config = dict(
    num_hidden_layers=9,
    hidden_size=256,
    num_attention_heads=4,
    num_key_value_heads=4,
    head_dim=64,
    intermediate_size=704,
    vocab_size=2048,
    hidden_act='swiglu',
    norm='rmsnorm',
    norm_place='pre',
    norm_eps=1e-06,
    positions='rope',
    rope_theta=10000.0,
    rope_fraction=1.0,
    qk_norm=False,
    attn_scale=0.125,
    bias='none',
    tie_word_embeddings=False,
    parallel_block=False,
    init='orth',
    init_std_qkv=0.0369,
    init_std_o=0.0458,
    init_std_up=0.0528,
    init_std_down=0.0528,
    optimizer='adam_hyperball',
    learning_rate=0.00482,
    beta1=0.9,
    weight_decay=0.0,
    lr_head=0.00814,
    warmup_steps=200,
    schedule='wsd',
    decay_fraction=1.0,
    decay_shape='linear',
    final_lr_fraction=0.1,
    batch_tokens=[16384, 32768, 65536, 131072],
    max_seq_len=2048,
    doc_mask=True,
    z_loss=0.0001,
    train_tokens=135700000,
    max_steps=3005,
    dataset='wikipedia_en',
)
Each number is 500 + 25 x the weight over its row's rms, rounded and kept within 0 to 999. Layers, rows and columns count from 0. Numbers have three digits each. The size before them is the row's rms in percent of the matrix's.

# layer 5 attention query, 256x256, rms 0.037, rows 0-49, columns 0-63
087:526500490490470542484486522544499535486509501475514543497495500513509576515499548491502492500497524468477488502456469450547458498521527556515506462462522531492468525498491501479537453536509462
085:513495502556488523505509504466448510562483489511492460492523469487482478508467509514468460522488533499511465472514490520454495454522489488446503545538539493548526503534490494496497563483524486
092:461508485475484508527507470484476522436520509472464511455533522496489504492533452492541531484490462487524525525471496480493557511480504561531497470508473495468484461497473527518498527506469513
094:544544505492530497496452495514482508474480503537453463488507572468517465471511506501520471504501512522499479512478510527491489521512469504487488504560501504471523516538491463497475504509493570
104:514512468444517465489499534519512515470478482540461495440506518497494470489500524525520446458478484500485474488504482498460484535511487497505501520530494487504483495511487476505479495498524545
083:511488477490529451469451512533485526500482518504502518517483481511490484479508480493469504496507497453531454516529523471478509496492527476511460471493499489513502492458509451527526477527527502
087:563555439462456500510437524466496520530477517559492496499523478508512498461498510507479467488456486515489472482514489518523512553522494495451451515514479518545536496503486512497503508521517527
096:499567475491539484481461525484501483471511491478488463510516500512490463468499481496488455505536483521482478512441500479448492503489534501533488468537534481501491493548502482492484517489492528
101:485516488473470548515526497498484472519495510488509521514530493461469531508554511523523509514485507558462514524486450477457531516522467530497549538458489522516512496522507507538512528488438474
093:516499511522524464486471502488506479497471539507496493554439479471468477484464487509528489512485542464508507514474529502477455540511492473470480524533503522527503471552467490522522519532505514
105:494497553499472511504517517475507505473471512485524478476514506469467512516505478522494479478477505480456500563493475450519500497506471510524467460505516465493490490476453476495489541450542509
100:479533495512511489499490498494515494452462481498513519470508546490477479509508527492502501469551490444507497514499517479474511450489498474521519512533507474456462513495511538518462497449510505
101:515501475470508526559515537517503493491524543512525511499525456487530513502559461550545475503511488523460502491504468497500507504516500490521532486454494542524517502515492473469508510477470486
089:468482462498477525570522487498447489501580478507524505475485515489487524519523490502524498514513516496545501474518512486488496513468493498475519481479495518502481561533481506484485521560488485
106:516513462502500513476511528514529526523519511490500488521492494477504515504510468532516511534482506524429474476489452493517476489514500519525504509513479539529509481522509509485532523516494514
087:447507508499510501460512548495471523505493498478482513508501499483492515475476529522492498499507487478492504498473465526513455492491473474486505510519405426471517481486535516508517500465496518
108:502501478491501503542503487503436454501550522525504490506495502479479479559541482512501488488521489511539511477513499533491511493476506479530520485515521508536501579502501527532451515530490500
104:453480512507497563525489512462486509446496473537495550489555520491476488450453483533493451505481514510463469476478489493546509520550505520492489464525496488507489493553514509469504527491463505
095:516524483486472458473466489491545556475479510475495515522467522493496489486516500525479546498494498499491508513500513521493521492486500523482510511493477496483524448531515529490551497479503453
104:511479497507486557540519519489499443503523505515507506448523500521522496497542509527484491475486496520498488506485507506496477513508525454497499495502521488514483540481504488499459508505479533
089:494471512492449528470519517515531558459474464459540497513484492507530492477465511450484508520489507505504500489492520466537549450517512542506493506506525490466466464493500495488478535500502523
100:501506506514484515470505526437512556453463526529493484523517542478500508461459533524494513477502500489495485552514477489536504451527496504519504481478523506479504478536520518485508540435537503
106:514482480508499498535510503524439444497544479521488512475549519522481503503506526531549531486523452518550516513486522499448510490480520438522469502459526486473493502479520498466492480523475485
105:490507507480523505537482488505504539503489473547461494478503495532468494490490486499504453495521474558504485513481464506497502465558454526523521492471520509475543473505539561469513536441489531
102:513515524510504497468515534520496495517457536482520501551427472503525502473476556487464538529479510441488477522531468471477520517510507502483528518538476458480495488538524455542490493503554480
104:488540467505490460506496483493482430544523520481517478489461502449456504537481487528475494489503492485533539512578512520458497514486490463497543507495484486491504469536448481456446525540484528
105:501462534544497531501531529478523475466482498567532523496485527506532531514514522478529463511528518580495475507478445525531484445468444476494490516487512493490479489475504530567507514486475532
105:514540464507504467496517493550484502549475501425525534490484499539508519496474466498518462515470477550519491488512504502453506495522502489537518483516522499465472511431492527523492506423477493
108:474454507493487506506490495494516527474483465504459564495526504496523475507519519457499504494507532494529483533478512542540493497489461477511509554508475486528501467468513484494557466473490517
100:530461471453486501491480488488510500491487455518480512475571489462537481477507491505518476478527478523515497531480539536491478487508494499547547478523500489486505461497492471490505492488479499
100:456509516557529494463520490522454480487489482485515491481499479506510505516468482447540489512531518490528510504529513428510485489507557526511461467507503502516449524417446504508489510508522509
107:487467536475537550469483526508530485492502499496533499475504508530552505515487543562493517486486524500527515508460548485515499535486495488498457508486399455502520472503501492523525484524482495
104:479506494500508533510510484430464500538525502536492451491501479507496522517523493492480490551525501503494491506533481514521517494482490482515540519538541484534488521517502507447511550513504507
090:507489542537542488462500547512461492462506466461460528491510510479478499500481495484509488456509452496508480508501478470515498529483476518497458576549482480499495504491470503502455513486529493
085:482490511500469488503482446509509524529502468460470469536539486526475500531542530470463511507516538511518508523447495515558492456493539491536529503469520530552509585497513470528541486520538481
096:465467508517488544480501508471482498453523500472455525467493495523503491520497489523501545499475473564505546507469477482473518488479498504555513502476444459497504513466521518512499555466484491
082:489479504510462556509566500509501493492516478511507486457541480481507546478554508535481529460494514485477542496541484494471508539516473515524520487477447499459534445528517519508498501536512452
095:527576508459527475472486537487486522524477519485512504500514515509482511496514510535526452497494504526471487490477469464508495492532524525495466465520514479472499526512463478491516561505510530
101:493468513493482525544560498521537480543518507520529528491482497478444517489524499480492546503491510504493550533524492516480495531472474531488536492492462522522478464499504534520464512549510486
092:508528494467446519467535543519507471496496483530476483497522473515500511517426490501466486519474499482434470449503462508468437527549545520482489492494498498433490457465501546488503491497528497
088:459477511524519503505529481437491498468490472521556515481481502464471497539551502449488525473525522500531529510502503506514540514509421492524563490518512492498519509519503507462463478501495513
092:472529534473495510491518518505501465497490477505470462473493494473514478466519513494511496498515485501452489522492441513508526460530563504521507449477503475490478496518479508520497546459518507
096:490440517516537473476525529504475494485516491536499506462488528510480535514498544485461471483500514453527513531505526477516499463483509469501499520510504481450489526497523496522485495490537533
089:549478465506498496470501524472521535475453493505507465461546511519520507452467498526555465520496498514486500470484503500501508433488539501532505489468482514433488491482486506471541561444509503
095:531444523535500495485484534500538507485528499510509497519477433526520475499507525503512444504490497501513509515462499482495500539502495541542462507552523495509485503462543483498464531463510516
090:516503467506524497514415473485488496488515489504481507523491483501493461554528513459480504484572495489533508510500547533475525483472472470535525500472539545528532482514497526524471472536521492
086:511473556571523525486533529491491539491538472496476534485556491504509480521500472518540453504491479491483483459489477502488508548545516523553513471548534565490503517456523499461492518474518490
097:462497527500488518502500458534476491546550489539508481504458514484511541518504451500515504527477506533495473452544485490523521530483511495439464488478499528494524519512481501440455483530482490
095:482542497445475467462504505501538542470490544525502527505487522473501445467501511468492527494497482517484519533477529525488489489502471505483536525494490502493503458523475499502508521492533527
088:513507477537498497518522520539449473548576481508502479486515491519497521527507463499531523505519469523480503460494494493502501501507523510531485511479537525509517529473487517486471514535451493
# layer 5 attention key, 256x256, rms 0.0368, rows 0-49, columns 0-63
086:467494515480531504487475478491500481507536516437481462546517457478501504514526488484531537498535457486505510530536514481499514481498456511533498512498492501521473466513515523535504470494525523
077:498498470464527514521500530531509535492452526514492488490480535505511541466509498516498481533509509508471479499501519523534516519475529479510505489521461521500500532516543514521478525498441536
088:527515502545499495462498515526477529496486498509542463487461494502515481545506494489503505495563519514515543488479501512472542473512490503533495477512513518501479520502492515491523483493487487
093:488517513499519529511508496502489484540515513505513530494487456525475507528473521473491560506524520492522530481538501487514496494491500517521441545467519488538495508497504517499508510492500473
091:504507521509510518480463490527460490500525494533509469502516500522518475524487528508499563461497497514508547470528483516489470491500506492526513500485494544478518499516523511502515503498506468
087:501490508497523486529530447479476475527528527547473464511501501484462475551482499521517503483506479501498511484496491518500477495530459486507429498482507504490517516523453522466501494520531489
080:481545508491424504487509467511505484509520538478508463466515502523473491486529523490503480500495497425491497501505538488483482535519499484522541454471484517487515509481519463544511523481468489
085:453533500480507532578454463468509532494495542508519505485522505540497465541508533489467466470489515518493560507551518503517527506480528504491489480483476512494499535479521546462490549521472510
087:511498474520474521490517538553509492493496476485507516486500496490481508469521503533513524539484482499476469509487510475487504479473539503551517523467520483499483457520518534487488509518505524
093:520475439504475511489485490512516466528508493516502500509502516509469516465499467478490501493518516544516487436481541515520513529471499517507444526470496521491493483468469479479531510508501509
094:504473476510512461448500515507481450517497459477504522502504464471490543440519494515491556493527509484494469487479556526480525526528510505504485528493499482466500470494506482527493495538536468
087:536506485497534508470471486542490487533501499499494528496528465478499507498502489476466471467481507498506498497483527499518487540501481484518515517494481487456528501466520507517509506468551482
101:506529458493560473520525495541530539488530506505523488549475498490502463499488492503519511567511536516447460483504475514481475505490469528497477531496516496550516516480543530504501513514457488
097:504521537474501500528510451520515528495497536550494522517514521495493434558477502487488501533531498536495527504519462483505492479470446516485499510496495547523486527490541524516505474538513503
092:534505465480480514526514523496508488503446545506488496525504486524514527455480519471539552538509530509449470511485508535494473486497531494504522498489523498520482477496499528510515487500478512
080:478540477482488482500521503476494485495503563532507500480514506511471509486473506477472516541546516512483482535540524540536484471463503492477515498487536481486471516497523543469504504481455488
094:520501525538519501514495488501453488525557455543536509504480530539492484552530497531481476485501528476513535496513508529467486491537464503479442506503496503524546519474519492526488476502466485
100:482477496451514495470519524439511505535497497483491530508500482499484482508497496493482481477508464504516481506462484535539526494456455495503526432494461470524507468561461524527517534505500514
104:550504489511509501465511508498539523479464525515483489523525499512539503473496517519528504524501510481432463520448511487494527501550507494480538504519538524464495522529520502489518521513517503
105:492511518507516500518493509481464501479526458527482487520515491511449455556532512548507509504498518520539481501484485516478486462453497526506516485488510511536513510540518517523469463531469508
085:467484481473498489505524510519497494471458514470482555508489497494504538469491553445490522486528508486493496521524456461487501498491493476528516487497467500478465488536488533507456527511528510
108:488520501479529519503486523482534522489460529469468506505511514494491526499499529485529515503497491461472498507495500472520519503479489545524539471515525484499466491559480526484509544490518509
086:464511511516489507492463480528464505543541460495500485504517501502479454530519472530467472510491491465549500507497522470476521520492496494517515533494497487488500515487482474495506472517493499
108:496540506473502509521453485459482498509508476513473571495553520518506511499518497501489473490503478505503513537491552513482496464464490523491487468542517463545515484511507521515514536554486507
090:474519472482479455521569499451520486488552493500484462498489518501482546543489521503511520503547505478562540485502480485504470513465526503519468504454521527530469481497476486499472511510524531
107:487527498519512473481495513514530436473526488464543494486453491476458502510511508502521485507484535492521511486511484458506497535489540534491462510519498491505451514467451492501476511502479508
103:482534527482469473518495481494489531471486478542479480517515504513459498514538519506497500486491521529536472508504513579523486443529505528486517473471493503497478503526516515501490486562433532
104:514530477510469494460487560569517499496462500459549519492498500502492476485517477503499495544494534520460469519480505492457514495524559490519519465475482504510498484473550496502516505464489569
104:492492527451537521515497517546529509520474506523497525498518488513557442465490457512535502534521511529446476542469551501507532473513507450480542477524494467492514476508544491500538488483489479
095:485517510477545556497458523514561516485503479486502529445519511499532470472539467486503512519484468551476470564473539520494532473519494462504546470519502436495517502495577516493533503495490485
100:462480494533486473479533483513489515485513501492528532454444518503499546459495499511492466511511546522529471519490429486509522502503509487522482490510451503487423502485491471494479481491530509
100:532495454502466530515472476508483477540501479516510486511494500498520471529520456521491490465491514534485497485525536524485509473506485481492504520442497521471518507458525535503473460442486487
100:514505497493489512487533513476506468483501505487496524526515493490540462467499493547513496474495481536494482506459447527463463470462526498494505479469480553481489481499489514489480507474487495
089:487467528497454524510469458517517484524469507490499469523513499501485498535483467485457492485491527470519545469507530504533504518522505472560491458456519472533495510502478487512550506550514503
089:528494467488583511523517508437506478465519475501490477473484495510525532538505494499554493545527491519466453515487447537499472510473526525504491549492495544446466480523536520482469522489479479
094:509510492521537552493526507489508497509524484494473494471515510496487527449492491463510492511497503478467485486541513539496501529496522506447530497503521526493498463514497495517493470492470507
095:520494518498490502458535514515524491526500501473484465487485507537479498473495491501546475509501523497524455509479526559484542503468484503507530502493489506508493509502502494496505520481483493
092:504493522517496550496539462514513456531531507496517469476525521488486487445486505465492492484512505540506547509551514497514452491496521494488492505454468502503473521507470458488505453490499493
097:506502453534435477482490521504496448494499498498468534519484482506476502453501490498494532532517506502470496489468537490504520505465517470490527485502496485522483473495471474516530473498501511
093:526492495504481523484485513504544523518495501488481491492481503487493536491491507514520480495487504474535462499469522491498493515476457523574488531482514479512506478504514482506486520508517498
083:492484510519535487497530472530495515491460496512527484523467453493502511479491490494488507480527519520482517487466517563517478489457487504439503502521497500534527483477520578506511508524440488
095:555467476495499504478523521507527470516517487470470502470527482467530538439516468542496506537477499495526478494446518501498537523503511508526510478504539504503499451531484463526510510456515512
107:496508511535501468476495510497492489470464478458483508492437509476510488513483516511420504489503524457502543513537492481500478499514517491479505475562495475509509510538524459501513495484531495
100:489506514480507476499453526518488518485469497473477514510514529499522532473496492467452490514504517469495496522529492473519496500534516479532542519472521506497492500504522509518491504486518535
089:514483544536476491483509508453504495507513472463497481476484518475539477504553468523459478481508542500520525525497485476502514476510494549487485457555427488480528468496496479496547474478485518
081:515502529508494576537494458543494491493534457488530522487526470499514476541500459551489455495456516527486504468512525515511534493513474518478491500513482478479542503478495492516511501525482464
095:472508527513481463495501489454468583465509514482508492559487506512550492513493521491488520497468500477478510502503487508544503485481444537476520479486486522509514454503526495530505531499535501
099:502495464496473513498552467508535508488521480539551527519545460495525492517517483473506507470510536541535515451483496557531475489491471512524504510480502512495519521448520517504502514538494507
105:536482486516495486495513528513521521494453527494456492476494509487513515462486525484543499508504503465454487564545536522485507511507548470525532524524511501436499461521495494474501536484549498
088:481490519501483520501516483490476477503543447507543518515503505511503475518520493516482481494473513499525499489485535501472479502491466505498530501496454482531532488464521495512548500503471456